{
  "num_hidden_layers": 10,
  "attn_scale": 0.125,
  "init_std_up": 0.0169,
  "weight_decay": 0.0,
  "max_grad_norm": 1.0,
  "final_lr_fraction": 0.0,
  "max_seq_len": 2048,
  "doc_mask": false
}
Each number is 500 + 50 x the weight over its row's rms, rounded and kept within 0 to 999. Layers, rows and columns count from 0. Numbers have three digits each. The size before them is the row's rms in percent of the matrix's.

# v: layer 4 attention value, 768x768, rms 0.0637, rows 43-78, columns 256-319
# o: layer 4 attention output (transposed), 768x768, rms 0.0579, rows 43-78, columns 256-319
# q: layer 4 attention query, 768x768, rms 0.0621, rows 64-127, columns 256-319
# k: layer 4 attention key, 768x768, rms 0.0598, rows 64-127, columns 256-319
v43 100:467407464551502570541494473473449463532457458492560567419434416572566426451508578456496480570451497561530578449449431397537443411558546540581527430434519403522505505551385504489496500522518436
o43 103:480573537456507508535549455538458477540506478461441583491558583494490476451478486516438543451531438377487481445480515506543567514462462505498464469423475596509539485469575555604560570499398467
v44 097:497552468586459440501407464563433397563472375473520477384509473454463551540429488460533514551528455480468533454623493529476486522456342523560526514474533561567499450502497379526441469394563483
o44 096:506380506398521544466533469509438577447417478474551548610482499515420523510442549489439466470523442467599503563484500575540517499467451514571545471533471415398564492530530536584537498559461514
v45 097:484501526488519453542521509425452479474454476516487541529399476589468441484483482454505476474496567514479466576473448465532474487476576515490501583411470508451560510503505581489466516470552565
o45 101:568474530526518450522496599572480459449584484451499436461503464448528492424623519528515502428527427477423556567506467482559580555524380526486456458544528586646442477452536449491522495615420405
v46 102:506573491485474522574465458470521453380545480492514490521450471557457446519440535513513480462485472434508446499544535539550465482518499462542518501513520477493511425511535485591495551472430587
o46 105:517514602495429478370530505477552530481517475488439478474543517494607566440468453476502421553556444588437474579472519568418549535466573510542492450462448509563464541517439358534562515476572400
v47 100:445550566469540536522526502407515563499459559474425573457433370462505527505571384505566509480504608481467425507483538610410432466477481479463440474553537445497453549453502356560420471572633559
o47 101:472574473603582520479459470476461468579499504542497565430532524443497496546535528515558534475516434494489581526500483435603508521485458507470538450474456556470432532569489544488478473539436473
v48 102:580527494505421476530536533474493495519519516471434548483451487485529507539455403625572409532485533490498436492481413532472526476576564558446461540511502454496486474551639501521473545483532469
o48 103:444469423565379455388482538493533597499512478469491516534438533488469487579493453459509575406495527541590423557497557463494477581498434500467418441465482518491442587530363439496499534491584556
v49 100:609488427518471563575518429572484542581506513418547429467537529510428456529481458483461497468462419550399506516563500538442488440541452504452537436490490397465537495515497540514514472489479534
o49 099:390509518486441460450397477419497528420486555514398508503487455511524510496509535583515568516457490520539539528434431448531568450509461479574506527380516540414518453433457412506544402478504530
v50 098:444566454467485484541516552409423465491448487529514520468492523493615445521526491524478527547473463514485552466536414594583568474442606505504519446495564468486632570471364463461461419549482534
o50 098:577455535478638547445522441451450546544404485562475384437530496589488571389494443422463479427489486460467555605496487373470450455547447494459430477478466478488477591542431560575544493470537539
v51 104:515496388469520473556540490536622447441496447477510566543565529453557461573458499470433501531482518480459437485452547511495534546576557441483523502443565568606559439491423445494436544420527498
o51 102:511498580520573485482440507495444392490535471483486470519540546363505534479577467487584338479428469411418499571487471547528412551429438470535486519497492521481382432450537540495442508547347489
v52 097:528485470490485457482561423562476477505431554542563527433567520518529481385455530404496503532526560529518468473553520471516440509467460536512472594532506465596435440539498446478503459538602538
o52 100:384543540429473500540529620438496543501438536463552516524463424518509453522519507535441601450487482517503592446437493516456528570449604517529525493528532500549470476494412514614526577575508529
v53 093:496546496456540520449463449436475494463525484498486423545528387481571467518523559459516458494575456485647465568416513535517505525599585503569551540457576445450552433517491431500509505546508531
o53 096:505494420567455453503501458593462546555453527496543497504551600529466541517504488522435457496454547458453478522590544505456492447507426523504542499560423595567551513546484545534484472504458557
v54 101:566571551483490434545479464550618478517540534443427484536514575557399559459472452505535498392470463541548455546438454495498528481572519537484486502533481447459488555620538502464453472486473513
o54 103:599488482522563494575488474508601632494645529423434436468474598356473529545489583523525495589565527419492499420512517513539475525566466471573531566465610484508587520513500478551499557509505548
v55 099:480542471518460560451538528483456543486461547516469429571482460548521478539502547434448474479490577412466476400485474502470513454433558520468499513501544532459483472447520487553528528489546531
o55 100:528488495486539510545505502561436537554556411596510454547508506499523533496551441539573488508500430560491409506516463529569444556593490468482495548580434441504441593504595512519496409534541451
v56 093:466450448441539534503472466454511477419537388567457513501636576518480631498501506501502483529513519602528627509452562698476565456603457534538450472479548457537545445570563448458471426507483613
o56 097:519508438484429517484541519554465532555511584525520552488508436528479439519503440532487539589419568467481379505536406459541518517444606476435437505425517457448438483476482464507576496501546425
v57 096:454544487481532585532497553478469487436513553530470458536502493491501464467488400544535472547509507489520505413574426563490450519531530451525523421480502534594533533489593461503549570494529525
o57 101:542573560539450538482600514498540492467469490512526600509520564499558477524545540591524507465415505490627452517479573472452634540507559523482439497469511497508476477477479539572553526456480565
v58 100:558528521568542533520454556497506430497539522452417490444572611521373460581505541509442535519435469528553479567561500487362498521540518515508456482561459545508527548467470368433473483606474596
o58 105:507446523515466557420526535510507497527433591483569583566559499547482499517523473535424523470531474525437450509475546488504471458521582435514538577468560463462490539423497503605501516524474532
v59 103:478592494486446471414566461589483471532533503523516510511443471507451447498540379517526489613484512505482502593457486502526458427511591500577550568481520596502452568503479434470575614491500509
o59 106:516462496410588430470449469510455443509531426625509486490478545562442447473495442489531529434596567451469544531521614558477446432529471352442437481546536428511535494476503513485474461637518477
v60 096:500498497427431470413578494558427427460442467449466464558511493389465507526494495587537460481491476544612615555443539520469494455497559500520404401543416461467515594536516494523375446406483648
o60 100:579450484559447521578440484419497631552469483562526478501549409529538543586414513519466534586466516543479535575534529466506482463534500482519482539516632491504466429543492529454447547482582416
v61 104:445490517470458517519503572525548507525433488540492538506525497453445532462611511510390556519427550431543526531496386494490458556464460509478579572458533475491585544445448467500496505533547421
o61 105:458526569401496502492492458502563546435597499457422472449511573415544432453458559484537487520405453526461495488620492501459522445513533557526511402530494607593431569507462477459445442458511526
v62 102:563457535440462481429505521524484524537529501497470533443548494528586473542511566491528428547495472537480531486506440534403534565561476518442491527497525507534496466506502342529477441616448532
o62 107:457574517509598444566567550400500570479400530467449540431466499534451530531447483451604576485513465464504464494502524477487414536479562460461511552563410491392525416434525542494418534423469476
v63 104:466466439459389441515459453548518490435476465554480487467590535567462518550464509529415473521604532645481435549564453556454571517502414544454489378492454554499615608413525516511536446466573519
o63 108:570530523558620536428462473440495490527562538529512567479532405423487427420551490547525606457457505544507493459427492531520473546477517569634525511492605511530461524624465553474517402520477405
q64 107:560592508469556570545486547514427533510483468402524524498453457569555549512521483516445474443517522463525505532589673526576475539561577519484573504516520489538504516483545491521571575510590569
k64 102:553617565433484457550531516543473524479620503453430478452383523450501428444420528506546453464478504503556456600569554443561404491494508481472538582554530479582533463554496546492406527531516466
q65 106:556554520546445519501495542574507540467580560487626511471510474451429536576406511517527549521482412472389491394559524464479480517467481476426550495517541544515407512493505532514499551425454538
k65 102:500504510502536501548442629548536477536519502424515386551443540497497522473501489499496511534487453495429508517484605588498453495530451469428472543573459525457502559504534595502577522467387544
q66 104:525479523486500570452475479454560463486433451504549581426554417504473502411535515485513476509392461498558563474482460466488518554546519547579448484499537595452499477460428520442510426510468555
k66 102:458510452544506630460462510449560450537385473484503566512503508427423545531563444470567538472512422548512473473494557592486500456546505521609475535532446525577478521466376493584516481449553574
q67 111:590513452508510493524431526422581526475536450552544535425612508507540461447495580632582561454563461430549391580488515530450526531491442420559466525434432456534511447626513513470458518530517508
k67 105:495468463530556516463478563443525516479536483507580518409422584480493491522497466537526477536433481402419459530441642484606511531452447447483494504510465402484495439479484564474488472383504579
q68 105:514493486491508536503501504497532456553511592465542621571427519492434493516504532484483464500534529478469453449583482477555515444461605511582485482550508485548531559474487454496559529512531505
k68 106:486435500560462593537460555512497459508475497465448494511504591522485458482464513592499427482516481545448518525465394565588444489438489518506439454549435429490402558507555490459530544579536515
q69 108:527485423488494448455560450448522440477490550472519492602460577445486535533531396491546496565462520466574498545553503488536487500467397536492572577452447416484462537551387448595513531565567562
k69 102:450453447572444441497537518490589529509529648450514456524452547508499458470431577428519485529459554545509492502433475392480478559420513541528491415447551515560534518518402495475499469479511539
q70 111:538511505469489514513588577396530410412461427520480514586471425476510463551532442434561460484537549482522484486539493597478441489476518470461535483436488473514524602503506565537380454513517476
k70 104:451474501517578596445476420561460511462490512522471440526550437508496434550473570559539449415521467508531429534524570465516480495416505552515488537525586533566517424440394497438496478514483590
q71 108:544464428389392465492491516534328478521491485438588520466576535531481529545523515488519561441458481567582476447432597503521556571460517483525518520537476550595434459504486459406552505560483407
k71 103:497466456448421541490485465490355497569463526421488571552498529616519574504550486512465541507428446578423587435519533614497516467469608542514458566490504536483427509461525454540559450525474493
q72 106:494451463441461449482511541482595524436558551514530523630467541468454495474539397580581452549533486544564435481456501402444563452536521551530446490541463471587549586447513530484521452508551515
k72 102:524513521371458459502435548507505553469428492444493550570466393506412481411437486499547449465504481426575441444469509497426514460515601504539499447497508365533655553541477540522594433491579469
q73 111:419576518520459480501512528465499518472437582459482380519551536404500456556537508496530499523459425459538470517545503467533524520496492531532457537527561515427477502507499534568497511499473522
k73 107:531420570544447468476474518456474517549349513491505482422417428538468478555528497476570504542446507444500533530518517460530473446509596521479557484516541507533473515472465443565536508588533518
q74 108:511598480597409502460503597537498429560492520493510445538512461554505536498496450523475625615506478540473491497515514542441486440475525490510486490449506520485476406467431516529473545426466544
k74 102:405515390540605493494590478509577576527457578492502433554583510536411531484549516556475501453451516514405507487508560502454589401473494503577511546504563512487576516479453535529552477504435595
q75 108:572607574464432483468475560418523559536478527491554535393442485470566425506394514523561514588521484555489517486445447511485450409468486529508495582573507507418541485485542465471469411455417577
k75 106:461527490503524507479392585479507508532480577540499543447463519550513496536440464516598574545471552445456521509515429469481501443460466504501489477534521451474473509485598489528470441495457535
q76 104:570542514541586539459438577523557403547518492506452357402483570509472513519465483487505531547519508473488474578568446490456491440534566541517534489535444422546430454495490541560480573550475509
k76 102:480478467526464572493460524440622457503569468537570463453497466436449564477569503439522497457456493571468558493601548498459529532594488483596508446580501510454382482606567474475546449416558471
q77 115:427471625409352412553492465574587583514519423522499510519512495503465499545496511478516407533554546473431543447506431501519621455459572557421553486487525551557401548460568466505572527510444497
k77 109:462553511490501498591492497562453536514507524579478490526505549509411514572430438389499524434528466582529566489552459484477486474438542474444535443546493583506566508550489545481490574516474489
q78 109:451466518426572425465430458491496509415475503443491487510506474662510501623505525423635519548452520555497531512539570488449482501535496564489520464464489434415553529419497442526521538558499487
k78 104:506512542499572463473445543505525583542504470394455569513517473478499523510515466524531653559560421531469501535544559485580476574437448433517427494477557498437526566445484426534587630508551464
q79 103:536535435440445537426442544499528466518467471562420410516463556545411473564532581325493421492539589496525512480445490462506473515540465517567489435543467535613547470450560503508529558455537551
k79 102:538516533467403445444428530486588468588470573480475537526561550574483468505502551472402461398500442450471478563471491530509531446468463491479515453514496475435563543427550575481524576565588452
q80 106:439419538464457512520513474435504461487447521499446392382426535525483528522487470419479524496472531455435488466509505476479494411436522550524521584540541467489469519459462543476455626518450472
k80 104:440507478529458523493537500465475552517522454579497351487548438500472512505461540502447482517440503418523489425519479522481470553492409479521458408474407497564436558491412499508450504529461471
q81 114:451480464431480486531564630460450513452450651542519533536498431444609504480501426463483569527458453567446484548521575459551413485387458454509459625444502513408530508450423523508503513546529571
k81 108:556371498473543439480551468411369478473456619423424456539482529542606516593448533483466474415417501502488577422491498538503459624461456438551526510540530484469480480531490483566444455519558501
q82 107:536488518605527492436484449442542404502518480491576508469503462515433518465552415497519476535512538528401462469483530455450471515465526574476517534574588543530479468521528573532456503392442479
k82 102:536443484541389546474528539401490447566513422521429481428511428561451517466499473513485510460565480508453410517472479480536504511489457539530545628538416505498509578582482491505472447509456539
q83 105:475496522502492488558498467487503474504564367504539489509403429535466457450517480469571552511514554535551528542509587555515500432600508483540539588468563472413462506512552596450484417493515481
k83 103:484501389535451426580455481411526526460491448518489484534527587526459483477493457522480622496551486547525527484443447447502460511571535465542478502497507559429551504511505525530441523481517523
q84 113:581495562556590377474446444488518477559496588507447461479555410496499551560530519447467525463579587607495566489522476525423461502578427515561470554520536577429454479497452464459479392452554550
k84 109:464564551581594381515436470471480464424439596501505431453557514500482535524453524577442597509447515519575495501446474626463393514502476552470510506464561538369541501479426551456547471487575517
q85 110:537505467506595437519496539436504520456516524471535487556545467501481501523521559600501572560452485539509550462602546509515361457495475543520444443542548444532564540457455589579604489518559578
k85 105:531531445507523524557479511528498518511534545549457456528432475570522617528523547571490508536457464575447375465548453442516433504491547491548395391452498533456600460467586556528504484610508447
q86 107:468439550462585404638470478552533561503533537524494528445513632536585530525524466511438511516486446530445521514593423486478496508512426527559495438523526401414606526479522531414544536514513586
k86 106:502523492559455458474475534595469518437539539519450596523454498482478508443545457473541524549466536547393495508428499523491443567451520432459528527462527485491554534518435482519590529461653447
q87 113:554558464434441451480435533523553498564401489533591570371467439549386547467438533498498431517560558424455495428453465485552597433449522525576523465522456513508431527562537485538544417449502496
k87 104:505523477493471538507465572437543515460542442516514442488587513411425527478422516541482474586526440474574514392460560570468496455493502510496480499532537489509461539570523440515543470459558560
q88 107:474479465488515513515524496456396464524548474505571468516493499519553486489515502562518518456472495477446536460492509438514408477439520574419531565600539464450458424501429505564451566509576509
k88 102:491555455565516450490420485463538577537536447514470586549462500462557487461497525555542528561538515467417519556521485502510476589482462568541541423589591560408477360556511490506457486518472518
q89 105:546532595450478422468443492524571402532462470475431545521462435445493622529458468513530512490518476500554506502498517478427459507506556413531503504542476460450365560468504524506447469486519532
k89 103:579496498484454530461481504482554474523553427535512519484514410514563518500512459520504480538446496507522555510461505486436534596459469473471458527559484501524567544417497501381534438569542502
q90 107:633538492469410575466506398545479521465627501555479538605557449417488502587486475558499471529490560450435490403485531480467547438503470545577466459512514527490512450485449534480520549516526577
k90 104:487451498519404462520501462558574529516509498503555478489430383503545519498506460585455503505466531527441439467552426453522511483453436536550454534449499553440571462492512546548559486550542460
q91 109:508505488441495489588551536537428551474432599518494425512504384459532511541465533508502510451467590483533502593439477497473476563447446573453421446530550502457653467549447432444479524558555536
k91 104:548505528510415434482461543438511510432468445518526472476471525509450480521474506506501554440480478492470502558493556460473519611520468485495523510521582524510456446521446443418420497405522494
q92 109:519511464471486492465459416488530516519534623463455590508485454466553397488547551487517485527486477425483387482522560515532550578481516509479545464470466396460474512494478528614399490531459484
k92 103:491499513483492437533526453447469452382452512457534571542425577502451523494528518529538452539443600468500483430576490526418554457505452595433595358494509497479543516517469516566477501467367432
q93 104:475517488550478420499405459460479461422470475510557521504495466458485455477428481454515531503451464504491417545504478495527539563488422590551521548452554539372611548517427521498432446428540492
k93 104:387461485552453408538438514487535510493403536535487570418429470565528573470480479559546512491503477517454493498508449566563442498475522519560529400507514490431476578513474495482470422546552462
q94 110:492457449431435478463469439556491509540385489357611480494462509428532526547432386527479534538464559516526539420406570493464547493526455558438456456551508518592488446488556444485466446526535523
k94 104:574460421428456485579574496432498472556469510455467373468482402597515546529485544505485513464451479575532535446435568501558559566421490515402427495384485492470574425482592417475535510377584455
q95 108:458461472562465555604386466426421443550555424542511545557541467528325559562530508514446430450542513454590530493518490459436471444495485528489486392456544484455447473531522460498532475459441485
k95 103:597514444570344433520506425569611554522594468534494482506484512510483549534496470460566501559605464554531577526458553554413460452531482503526489579509544557436549452551489543451513487592385482
q96 107:448410549491530510533536513453461477527434556541570432450565575393558474529477478543506606396458490537560483529514468447447516495526558463514492466483501551515562472477439447492481445484526510
k96 100:517595600451548405573434521509552495471460574587495554451437490529547564552489509475500498601453485544432554525400492534492550510479549505495513490530537541505517466554526468480521461528489526
q97 107:490480473508427494477514531513403592483495462405502517503473551551476490460512516572454466458403612425588541493516458526609532479397495621510519585551411511528430573593524541506551399487439516
k97 106:492541459415596526502538436460393504450536448496521492461550580540504556460458544569531482506398511417487444459446523565555546496526569551450473475498546499525503524543379537463497557548437549
q98 103:515614488521543515465512575532547378506446477501555439554480539416507486563440453499435543403568602623454534475480502545622466556504550520393546538555493511486501419498447463636465566481508555
k98 099:487451484481511521498504515497476460540399498534417533442525516515476569586453540522499558458527474527505571476576470465558533482424542472443453443566539600544520548533393560545495522377517520
q99 110:505494580450500472503510597530564503560498544465540617430510507428473513517482543537492555382550456459495498537446460523491531511442503553582531489453504536603547459445439570451539615556407508
k99 105:556436400493516522399503553562505585518535577504560478492481448507571546495550501514483441480431466508502478530534516506444584589449429555571431521484463563487573423545526540419511427577407403
q100 103:528465518536538489519500459432475478484529518533547542553506557481580468498508511507461469522501531463519544475513460520468456405613465595481479413450515448486495526403474512481496483581542458
k100 103:551527537454487472469478450465508484564429485537436436526555545464514518490538433410475530484533507378520469584479505615455604469563452534523501425577516455510482467509474380514567491543500520
q101 111:504413555590506531553352513504507503372570453469458499492561558443400609546524571380556488542456533450497518509471526486423507468454507459496481521492483418514553457548411529484419493455538451
k101 102:579448398526481523482486508499550423567411548540480513551405488535513567504587579581526477451502460496446521444541532500490519528500476479508429543498556509516568466488568534500557457502485501
q102 104:610501453494525553527530435417496509586523475494532504498540555491466473445536451501614511521508599503541474537505469474519447463423476542544479469575444480499536506537497376504447525544519476
k102 097:383439491443626475461468522621558516438535596508466569591508546505591506527438540501535479488459493508491431432487420431561481480473449607609475545514509480406474557469495472475510535501587527
q103 103:457590452489531478581471436467402584537525450496473446513536520468538511553487517476432453470413501499620502487446490537478516458439545572552390483456487418629533481516443429447504480576514512
k103 098:508463503490567459507450522500551584493619560529442530522520569617461477495509493420534487464486540464433391608523559568578446449556481572551597534441456516512472508530486514553531493512501438
q104 110:400627459496514567494535399539506481499538477493565499507544446480505502484580440482541588385436539476539406462468468567454503488497466568484508502480507508439572432416477510563478477553511482
k104 108:548459457564489492568537541464544515514500495507523551491417495521550513477611477468541566407444458460473449473506410609526483499442467571589575460447477495542581539422514533442465467573490514
q105 107:565524571581527503483441543540535500530520396564570650460510478478519458464422516511496493570468547393505426522538478438350502393538577460561513451453489488447425544438522592524506503507572497
k105 103:551488480500565520528444565525505522331481425556486468562448482511535501535457522558486521598429509434564481467498494544415459458468479454568484546480369526468530527504520555566546487508479519
q106 104:506509518476498485503533497430452526592506545382476508447486546563516518532500460524484524511517534476473497437517535576507460522409497464486534466480560476451542491483372510468460514477544580
k106 101:378399561443443459536489502500464491478528479477497489461452478450596451457428483426495567563498523482498421505563482474521453527386545438430487457493504449518489476534595514414497544527487530
q107 110:584542503415500550528485420430574430549444505489480498475513597511559498526459493488514512473475544455480501461480573474499553464547499417527665508463440552459421568389557545547463469551491534
k107 104:450612438433552516462480481579441441501554416520502443412562570463532504521489432520453472502459491463450563536446533494416594573511451442533501458503495599498447510393456507600455347440416479
q108 110:583486492547497531542553482479533497548555428483524550522481465531529465463453507528427509418494461521439574498385438558488499487488576541577412503423512462490494553553461497530550542516435493
k108 104:468433421545499408444529472533509531524588518518516498516482467513402405492534535545479491466472566452529543561511432576453464454458604528457415460451526539506517473573515474531424526465583512
q109 107:515456447490544427658553573510468504526508463492445528435537479530520374564493545529545491575557491444548455492528439517525503466436530531517463541510415451575543425467515564512521454457528466
k109 105:468503466543481490457486502538483482465581411522433525518524367465478499527521437475563484480447511488548447552394486470546481528615529537455553531534486522454552529473538508541548497501459509
q110 108:509500529462456444464527616514445460484589558407428470581543492582482491519487492464531491536465432539527481494562507508522424510469438529522468514514457501532408484505458455426546547442410491
k110 101:485517488491527496525487572409446404543657496403490447559489592510481465608412505450483477532529454493439571541544473578497483538542523447480571602516532431468598481508392430448561516508543451
q111 105:443540441482538496463498459547540524541553549480646544458505587489509477472379485536498488510487495512512479367470602536471503438514513520525522532465479491500506524473490635428449495580466436
k111 100:484477499488478496498528511491505585555543388448486562481537573568420495437441485496537471464469448521515441430418529571560483627542467554512470490564455558499501458534494546487505555506513498
q112 107:445507573528488464520538534547596481384500507459425500482501539567536478491525543536567471503520507541411533514583446486543508479507513421485520507493504453403447450514589537564603555464479568
k112 106:444516525498621570490433472488509489452413444532400533439466542593548469510504475447479498520527527521399514413559457526563453504443522508546525503569492492565486487485549452490494542595490580
q113 106:554502384526521540502435520490510415461586523568512448580624533572477476494445493500404469635419527489573504498462510598553510517498467512532543455447465563477648496445507420397459459438506539
k113 104:451455519543576496558527518552388600506523562407491526601518450457401541403520486491534451472444499489538395443562511425524495539569542452553529515465505510504428472520480530466439473543502494
q114 101:443553483476568512439492547499509555419460476483565518529543535465459420481494543469434580538526421480507579523442517637530471613453411535499601513515447465419477496559475423499521417500409533
k114 099:488455502437509487489638471445539514581456543461526450540454478471416533561514556467525401536583474540516545549449468542531596421403519501460487488430490505509424525535445400430477478446546504
q115 109:409472511434441477412459429460532511494457510494534522533524511571598505525488530540546422465543503492463482570512388522482477392486501560481444442513478504355505460506574484499461505495503514
k115 105:446465583464573551411553491417571439459464489511523505532550369459537467620581446532494566426477393453564437465609457548468581513487529468415435497430542333473531539466533596470476489425479400
q116 110:506554452530540467509485471613433569588506423466628502536601530473530484432481454439504479584496414484508530529555445541500449555500444424479465496439382539493548438451485544548482451557477482
k116 105:509547493524445489539518401492456561425515522398578507562547527481472459542523536532465517510558473393528534527457534519561506481539480491497543403554390474495530507476515513634604546494540463
q117 105:413558482420524458434540459448455483544464517444457531489536578587490558448502445537618520559494456463490575552598407427536469492498548420503531512445511561474495513507592475482404541547621510
k117 105:591527493524514529581450540365494510528469541464496543487533507494512464493541491535584540501462414512526411486562438497466456479494525455493567435508445485454420462455525536532445465559418495
q118 107:461561516431454447530426495529392499516438548475415420444491467497542414503586507536529544458515498566542470496452479459481532485511486469439512496503506567546575473523513538511451492496489568
k118 099:446483496560514456510508338488516598515509536525368463513485498499591514446551480524511471510451467557481493519560364443569503540527479390511512416537480484483558514474541525549487460535590523
q119 108:537561650460453574425532482360431455501499504496436452518549576461548504516473571493471495523416446503445437474536488410503492477565444506450458598434541454539547494560426564484546524520428476
k119 102:540459541482354583502443493552543556527570518511452428548581456556569584389498581453535439496397461502377525518515426490529475462607439547475535464600551509543581479485453467452468407572499462
q120 109:545566462503508437502510434458509516570510506504434464550594538480470548546545490513502539511416491438552410437553491495463518510465541440524496501602488501534557506472517518441496491425533519
k120 101:517570452526460533591497512467456505397588563600517466478426538453527548554513528462520481414508538597477448464481518459483398559570498547561512500423376489470540461451518537517538531525534562
q121 112:394380488567650477494490542564518520498568551517448512478464495513460482442591497500431437444442464564467488505501475471519538521529512464513498504519506526562570517489484466524382479502496546
k121 106:466524430513527561497557434516463465482535544489484520468487466524490520571470430463508534539478519515475437589497468465516659468490535417478470482519476436545513486499526503469543563558491535
q122 106:467596495596468518494502590547505521576480514501485482582462484510392530540496555536478517628539486406514584424506481485398640479532517528512466531434505561490474612495460439477465436488516588
k122 104:544571539488490563494388473537392486474446443442508461505424542462426550457448492435380526461450480446558569514435561467395536470481526478492519529484499515528428512454542519510511509485468536
q123 111:484440518528441542475505527415468496507503470449501470468450480589502546496447453489503514540564513533460547526534494512456483443462526532591592540515507412590451488486571535493424480458499428
k123 103:503423490526450437538532514521554340577434518463466519504525564449508537569493477548510532443447487522660558545505572463447464467537446536505535481527477572522470551464510480438528488624484502
q124 106:428496498518496520518504481491465494438522501471475491513483550436498460546442425510517513512542526471518529404606429463517490421515556524463457444535530526602454612493487575521515482411523508
k124 105:533430517468502537510465544481462497484498451540449477437462486507541476512529461496534566460496403552497449475488475481561474475507434473516438477515509595478487490507578647496412511517497498
q125 110:395534452531524414426473498482502507486533550475522416575467492444588451552493454547536479494396500533431590537529601488480393537540501471470422601404512468435533521537463466426517504501558490
k125 108:527489417439553467480491551561427541536528515504493476504442458448572505451556406656545537378546463522465539523481451528463396487531593481423439509459612506509437467514469510471523456500579504
q126 105:489523472491513487554429506431476482487475529513449530560525519464594563572562383483496444522509508459532468482572590479463530429433571566473435543493476516567547431487497499495504445499517493
k126 100:496567456470449461538487605494510505503443472493473527562592579589465508500483506518480478529551574538473503481555524535458475528453560487462467430572517436475550446514413441553509534508515536
q127 107:436451516467518504478544530535485464357457579500573535470475514558437480537523550505545512481532499503530485428543487544567487496518517510541364495534528399599503516459463509513530484548532397
k127 101:456473505530527476388614527512500517458539583495556474400515416520461443502534542476504494533563536524512432484484522605508435516538435471444463437500448507542451479470542458507461519429517514
v64 105:499514521521454440493565618455549598461455413508441536483504460445522504472592508527456495547458463569523483514428502462587476469529504533471538535507547588574483543358459448559505468511468496
o64 106:556501475438451449587524498531498518494562382485468559538493459557522554448484533582452479369427482420513492530447480535508546464481472503458518566441493547500458417476573545580449550604468480
v65 106:608525490539547499449553474508443551476465491563402493532468534519519494467444560442428572506526536504458485513470387523547541502463479539511526451542572467574478468421499492536508505504521470
o65 101:405526505515539544533476520508469469418502509454509528354538453485533493530533443477498493414397522489479488537503484498475533434485461470566540603465514506500582378541546573580538515430536516
v66 104:492404528461477458501515471547477477533564533492512442391605474390556495496440446535465385482536424475481432594557554539513515504488575523525485517508558503485421523555398519506444536389407502
o66 102:481490500488487470525537515479474577550503542389389452466456493465489441442480518376502381464488508551516508466489461495481560472537546458525590491503470631539586432534511497517513475561466460
v67 109:489436475451468417434539525438518550553479482527496512578459487472505444561406589440540580564441497428568546570547426504440427559482446457613578503497535492503486479449641519511428520592409454
o67 104:492433424451467466558468527529527542584428491428446490447548459476464483496453430468489563457456448462474599431530519495412476518571475384563486459440559458519438421420483412470587611553464568
v68 110:450518466532489386534611502459500626484526495572487582479460604477489605517575434496519397562506441501401502476497492492493460502494502554582521545478494587557487565564457538585429539504456518
o68 105:418483565480555473551493498439507507446457496571601559494577511406525500515581438486535508498559435541576430493480539539465619513426448581499489543457446442463520466457537450503527501539524508
v69 107:479435499452403479496558545516536539595494515510532514548539483500517536461484422500423533539546530587422536500392427470526522401509501637499505477530525468450529555494373494492519512502505466
o69 106:463560560543469461522504485492470495547489452523511434496508482413409445509514512459418420511435486432460467547455510525548510513458505448567527510570569502424481470459465654571539560424454567
v70 112:463499478510473514430438446549382481526456375483478481545577508550580432462478388504414398472492493474436500490550537497502407393604603556529444495487527513503546551520521468481467596529529560
o70 109:533602443541467531653512479506414513535534417500434508535550435472437537524541544555507534412500564552491483431460427574438407487415420512545513467455498517462464553521498477571495464496462455
v71 105:482477453442520525536447513419508484526454487450504478551585502478470516426484512516568500520378375509429503453540540473464497536577508423433543567579572474616387455442503500584484441552512595
o71 104:522506534488422437485559506501483468615440450442582566459533546490535472502534481470489475536427549487514564490485455454489573483463454515468483548489615569492463431492555462483626422516492518
v72 106:525569405457505505475539446400521548507521379473449490439435544522556462451502417501491431491493568520408424583463499472490604616504572504559543474497457582474471449531485507529539529473522507
o72 103:593538496454519498545499555470517480499507519437528465521502509525598516495456576422463457505496557534540601500455432514572519400586543567533452512532543529591537543447538481480503474492560459
v73 107:499455460558395461492471448615462597455500444399507453426471554483470571564494553496521494429459392501543578494463479489489453464496493580561479496502517443520491502431450554494438375524421603
o73 107:449501490458528529499549501519504448524472477503460616503639499528516451520505513524497465440514425486513512571401478453582530466539379514504490572533441462507450435502526497506596494547536545
v74 109:467578489426518491499461531604577482551490485470491526501490551527483527469611487490497546493527483499489513464550467531490504475556585532410573480449581491415522555486473484475525398413463512
o74 106:568562480562550509483460555537531436484477452528550544569616436456570447438515445604429533497532617502548415431397494469422469427470449498532500569518514492515501476356484451630448557419406485
v75 106:578468472491413467545537413610529506446451524563508530487540478492639445444467475446584491503456493514530535496532487495486525511437515401500465480515442490467621571545498495537481528446447463
o75 105:514529479573521386453481570499625445390566529481527485547407487515481538496479468452549447531497565504428485475531469449583609516547509382558473523486455476474584445548453525503411486437475563
v76 112:543507466521495581464450496619509466535430558521504550490514430511497500478429447475520495432532525470475479558468561466427436617552359511622539517596603515398595464608483481592500458485425506
o76 109:492553479488493506505494475514472452514497469534394406449479481524457467463611454570554484519509532524482571391553389487487468507490505485466511505512500484480428498402533592449512545415526505
v77 110:409489485352463408479519540550550506530444480480521469462459504506459457543444492427527492570423566583478486496459474421426395528528504517535499430450428510501393604501536490529422479540484469
o77 110:525511464527623532469557531503478572493510549487539522470430419577516553517560528517519540512485473482538488474572540419509536490498574552591457471511444481495576532514500529606513362505480617
v78 112:546523487489488429506523482445496472491579583531480504490468527484552521573541591519402457435490536587500467513563556516483519538514491524548446470468555510474546486453566524557490472444538553
o78 108:512515488480410524505505398483517546565462516529521439483563516569478548433544437534486419547507467504475519460449578505433431418389511473537506433514569520533508482512444556522427530460393447